config.toml
hidden_size = 512
hidden_act = "tanh_gelu"
norm_eps = 1e-05
qk_norm = false
attn_scale = 0.125
bias = "all"
final_lr_fraction = 0.0
doc_mask = true
max_steps = 3349
Each number is 500 + 40 x the weight over the matrix's rms, rounded and kept within 0 to 999. Layers, rows and columns count from 0. Numbers have three digits each.

# layer 3 attention key, 768x512, rms 0.0303, rows 680-767, columns 0-63
510500491495449542541498518454534498542451463451545487542494468472486426443501532571470428470432484417431557565554528512439485452489530522526487538558484435458467588431496496515501477471526469
602498517491447560494504496489474512489569497471460495505497508492595546521501509517493507520419449459466519503543514406589397477484577518468472525521436463533537460471497570519397454500523457
446457479421476447510512439594474522503502508566521489477530530549546542560498474521518491534535510502532527436515432470505511451565549560550451418441515437471579519504501556511527460576497413
522481456500469441470478410466448527468511472407591527509486511417497529397455486429493517591394476519505521513465614492536368553519486511503461512475517492468513467532573517549454519521521557
520501524530559476480563461525475488469419566494495503500534506486481551484478488446543491488426459545523475482429528484484450424446517403489463448445404449495588469418485415428463515505487500
582591545460536490510504493452465448505531522457529497463554496513449467429506527508520571481551624517554442428520500551506480570383490581457477541587543522476450527586488489520489481497583536
521507493528433527549485499532422485488499511479567554477524494498469508533435439444538476480484498529551568580468488529489472524491435510471475496571502504521509497477579409535540510476496529
452502493448454435455492421506470547506536501514489511493504514512461608512553499550507481458503464539523503478445528509434558460496495530463532452522506554445509512475487518566505492542560492
500499530571491494529504550528552531466530487541500485506547398494601520413543486473528452584476481516453444434481478518558500604556527503444565525472460443421484506550450468475481444509547449
496547589585549565499467498516542532498481542530476453467478593438414444525508546509473518526511410543537579448510510528496518531487417512425461545577522385478543509488455452449509553486429495
509499534484548443484537432490441590443541561530486553550392564511552484506545511517506436441506499533512473481482551510534488484491532568460557513473506535583459446493484451448483587559424492
394536501490571572626522419516457523538548529508496570570465449389466463506512474508502516504509441522565504496447473500496451482458441581423490429559364480537509545561522441485468432408479455
536449476613502492493460511524443565466448517513501444435431488510518480465479501505502475493474486541493459539505523507455462438527508525446533508428540443435462509564499474464540458442540490
425536468552459500530442454525513506493528450449479502503438535523536511432490508493540516459507495521459567502502559462479485443389495513423560593478545510536471570526487514441539523423427529
485585527535488581475459449530505508494533481443430582492478475520437567492500501496467463521450541521532522470415487460563495443482523494505438382535516407552543535485512491424426462523581414
468570500523503452387541551468479556491471490567452532472556503582434479478506503521413508483508474486559497446476488524434482511435486427542458504556477558483515488471521394480508554508538518
522487646513553576428517496508563491482514487543532504520459618551496487535492472428465555455570457471514516577593474590446463384399480436476580467471509412478530468437442547451527496502530566
446527488524436567507508516494485529458553508557477480496532585509465471502460499473472477429506530442497524463508515481483608479526520504437522559512454551513375481524506506513534472488494468
558436443559403483547435514470464540535428509513464454456472513529486474539541548489498519468460435508470504487446497545593489472477527522443515472496454445443502481537509601474432522465476479
496500410584500544523475576493415574444478500572507545494518532501592463453455539464615487507488468501458531524477531474504501567434424519640540503514455482502503575480529527459480534512564480
433408437468535496547529461490480500399492480467477513494543465540471455483475534578497479467394521502541459563546469490482479486525505515513516523542518463502553486478536548490555418536439523
482498501473383508547576579469454494542567493503526490446485487465482450445594500527457507502475455496457543517434456473479540428478491557475446454426510500512515507507481501533537508501472508
448553488631525537442520520564527489457463497465489472489543514462453513532476468531488526475522486533533500504461577565470532543443497481457518504508445511534412450564496487449510526502451435
515491397465496517473552458460490481497506468509512450533458472515481560496556570426491470438467525469513561431478484480491539453467451564567397500476609515519514451507476461550535511435434502
525555561475519426546468493513496453520474484516546455533513517437465573442502494545519521501480548533475474497511484526526513569551517513504465482475521519494440547473478515531466493488517583
521487516459498511439501495506506506530506466548520486509550425512437571498458466452521482503498463447461455477513433510525511442517493505475523493493470470490523484476483509520523493450542456
470490432461470489454484521501497463537562412508491497501490484479488515441533414508464451478501518485524498454515525525481481507389498518409560467459461503525570523450507425530583516517503469
424496538485397544439527539541541477564535518471438574433502491536462513550532477500571460482486507458444485477497466541540428558528492524491509533552547398551560498536517375483482479462560484
472528505566522446458530485489524539492544549469482469517475529488510474593484498534474456469508550574536447540549515470483414532526492448451497460511506528496488528486502511452470477537517530
433464460510497518492482541585503463518454498446524504556528465439488475453453460556557502508546476440494529521463541542477541475547524474483565454508530552486452536539511554512502531436583507
580464594547473539538498511531508530460475492494482505444426407483504517500528479525495475492498512496533484518468536507515513500499486512495453511563511462589527549550549451518422494510492506
440540501443493488478525495502467505469464421511496428525508482444530493531504499529501508476437493413516442514487491391431529564483553511488548509525512530510457520442479437459508477488476538
480473519516489514476516529562503437505552499488521439537485544518514566500495531537541509461498505483487503558504555591524492481405531545447474543490504534566483481525528441494507472500510485
486480455548500498478555490515415475552494511449526463494533477487520566546455522498503496468453510496443479517509529499503467492516458511528515483501528531535572512467565596476536480398495495
600538494498527523545512498527509488504522577438426471436536507505490490442508540501512538488516460477461468536527528451522434460490472466496502517532572441575551507549496475496509496565569536
517524491517484504512477556490448473526525483491539485449511512452466507508446541466490516475456533467465522475542496507516477519479480537491495475545466512589464451467456577541537461541468569
505489494521499492510479493488445504441543480427502512486552497558490490503539512538482480452420494535519507565494486468485555564498471490489485491532517526478476537471451524506481483473519526
432507522513486478528459491558460457540508530542490480472495503509450522482462471503477489527447512529578484474494483485438510533462475542465505536518545558517473491512511462482452516570517486
502503549534511458496527490498441472456529484484448434486442482445521435472534497554523549473516489526495560526526459589561530495411494534489436543517525509494475480423465501513474513486483487
543455513449528447514521443462487564517489464520559497587458541518480515467484479522477489534510505457541517529491478484529499462462477447501502454497559445501450493493500521549488521500483490
528496481534572506471493527480488492498491568553582420588465501537554505547508516438446527536406500525512544485514491464568462487433543478486474436518513510555476493560510499524478507462550405
486535454600373509474464513440519520480541517566598466508542558530539478508585534476427537559566477518500561558513489477482533508502418525550484509474463489486427516493482513453493512520524468
489497549505440519464573487509452573491565544444499443497536545450552499528548447468470461498489495517496525487486500561491444523450449525456492491540489491520528497480500462498550473446576553
582457468495497434575488449519515480501501490498561415456478529504482474465489488501533518542513505520546519515464536487509456427494512526476531486547510543490487521564485512477481466463440546
534468469547516512559509557494477512549521527547448478419518537514547418410475574548561513447546468491439473529541491512535513481533558523487509440487415542569486456529488557501468479463463518
496425520492545500504526515488540494538516579558522499513486512514527502473520506514508427514523522512526452534508503483465548516473517494456517417487461519487506450442511520526466503503537557
494556475451457449423551531467525414579470464490496508501432560591564494520553483498511534441517528490487509513441478500476558550484482500559490484491485461520562563465518484528598465477484512
511484431498482514488486539491545552520573445512492499519460566465494450437530531544510496578467455519493447481497495428499533485548476502499493458496492450513438455441547472494442470523528501
473474507509496535506512485504558550505513485542547503552497514466466486580484569491495534499487465494516534475396490456589497541478450503493438497460502476478557486453497556537520535494549471
472548513478453529480577538512482512437514424515455497567504470564508622452520539478500448520477523529519519434444520513432488527503529553537469467468412576496493547442516477469527498476520499
446472556501467524484513530476519434443450547539517518443531434514544536486555515533461513458471522487481449422465499461517493521511514477521523418505538483536453513531512489487432475513475517
466510491527490466557496493465532522555526419451457441471511484485554547507525540482430508509508477506445503481487538556505478466489479472458472487527381504551488501504536504555406488494540579
522457540478490533436426474457534558503560529508488454533476412538500587547518490497535454469472462503517553474509480517568471521547527522550490489466468466497527488478500501500505513525470514
532484550500514561554509510485540492435445482454510579493430563512532547552538476504468490494524553563506569491466443528512529528399493509518490470534495445511483525490505533486497524472494594
491467512475501557502499471528513526462495516502533531482544515451501532512498458499524498517425524506541469539439491529512462494473545459513501501517483548556489529622520534519459459522554563
477507461478504514464545510541507536505489501481503521525522510501518455521468433482536631454532487463531566442529510386454481512529457459524507528517530532534494502556529481497470539525440494
479552537535547587475468521466430461536500517444565487488481430480506480441459560486454512487490431504543461484541518463480497527520455446546451541554534529532480448502545439547521473482545579
551474491553454478513502487489436532459486470501492509526517512512510471531561469437518541477553507533499472536485514494549471515521539515437508524525527522477545506569539455527526502468465491
546512496463547471551523540498521505517512479469514562430459533521514501487474537485503551478452555460471498601467482480476534469503506477525521465553518484499457522485462448427473420528500552
524415542559501489545552424586487481518499500473537522485473503518490471506500550532553466491507486486505527447488506534535494490477509548512479468486511527499541548557422484523520515518500577
513530528512531437585517543478487535505525494559557402504509508475493499452493476558425526452412469607464494505527484524546505536477504521485498522488551473483504501542520499509475528539454537
527473476548526536510512472478427474507524492455461462541460501460479543483549504494504541542435503488488487507501572495524480484569529446554531473463471551524488491522516527458480526452462496
525517505511510491476500506530538502534486488480468550469472450479510560539534533482510423511498486555497458523453506491504525490475503557443520476520443496497529530460508478507536441501519509
502484480495503500472519487527485519528507438528494461468442482532493511521481559402514469555464553469460514477447482519515537558550482525543482520502445554496534468508507441490540473489448572
444528513517503467461508533506513475592511515464408505539510538543550485521471539528504450558478493486526519519472501513492463507514459569496503485560553473449517526413496480503475509466454546
480561452496500597542536499536471438497518461480532519573480479536486502551453494528493507490461505457514463508517484484549547464566528507511499535458495472496464556490531486518545510518494539
513543424480510643472512459566475517504507530465532533425613514547515511473469501509519565532565400468566518513448488511516512555459513491549508533472458473520470530532553571465499442447502425
483603511474515510478441526485529451516452468547452453493559546518497530516523501586529468573504444480482514493523463556496475440448459555542505569485501491428479493504484473467546487442488543
469533577436556547471456452480453520483494471560525560480580522604563561533399504466497519489547515447551417508444414505516531506492498539465523555507493489495533518493560531584515528513478509
533520459528483517575398448454546557534472445447486500493512508510504459468504537480503462537486453530472554491498476502501535533458528508448444461480508529542512514496538531514546539526545535
493519532449575467456500516519542535547555470466557524479529519525419483508493487503473507445485478491451527478512488429493465528510453473466519560466429512505513420508514501430450520500486487
564536500480530493434508489519487508473481460495515540495516559532491482424520466540453473562389472465509486492520507475466519510491464520505479522592543434496473483500513491447409566516490497
571502487554527533475511465536520494526489499419502505473512495518536447510479497533449490454459519444487494520505470505519534443474526532524462509435567472492540563473506540558531499523498563
497548510498494514527517516511527494511464476516480550453535597450498490516508513510524542417473541532488521463483401499528485532459414467482477542441503510538510453459411487507519552503528418
368507547411516464458467482497487583459474475525511524445480483465516494539498496496580470531522571507509389486354472595524478490465432458511496464469510499498471522453500526496516451491506474
517505526519504484416454450491480536550562553543481540478488579472562473539528455482509599466552489565559528486488539525477444515456432462499491540502532507516497563524525497488446558498536516
496536453465550489493513425468576516508438485517542511505473450501501534502577518460487480528477470537499494513533475527482530558557501508461532512592455496519441446465459438438481453532516522
506503470535574495452475500562514520511504577470546496509528531505446566526444516571428498450517498523510498491468545513486474445504462564464511452488438525522479472526519466482538520512494502
528505430484509542548485491469477522467501505455466486520492478435496568471408434467465536512529528475445490449443502434490475489486453517495516468590521423505525483524502565499458490452544545
563478527522461469470556525508531500495549521487579514496512587528416544493508467483433525455441447545486542491466451505448574519514531523470486487463500482530499582471511469531500450529521585
545502530496499570524445533517500498503511491485509540480509524501515449514451479540497438465499544479512504471486493547515432527479456522508501500499530517503449442462527508544490436474570522
424529613498500512469453479501499491518498438473464535530421483480562534567534487539492557511557525595482558528467512491482513483502547479542537477501522542453555435473451499541545497503500563
478459478568446474473453545547513528487454521531519490504505436476549469484522506461503413550501505480431502555523549484485536500438475536519502520572548415495538527478472505471430483494453518
518515494516596542536523528478548483546458419479464453575490488454481536461486488532478543506527500497555460489493491536513519477553493500458518477473556487462552538545510543472499517513593524
514480498511494526389453502456504452456479446517470546470523536548457468548574511509497530539530493475503494472564520529527476455518535505444501496422497458519449455467484494467580452457443514
508493550593503556478500490531531501532502525449520491553526505545518470447551527524479556470525497567529589515454542501443510533488483512460488495507517492451488459481457485521514517517478494
513487497510548435462480512473569491536535485489520484488527419452497462549478420410471460461530497464421474517506452469501489469542569495529518509432452486430541510464528554430487537506419514
490490519497499427491476522451506493506492502482470530453490498429436535477511505543519489557460493524541540460558450467512497533532499468472565439594448448541495448478494471479454562490457469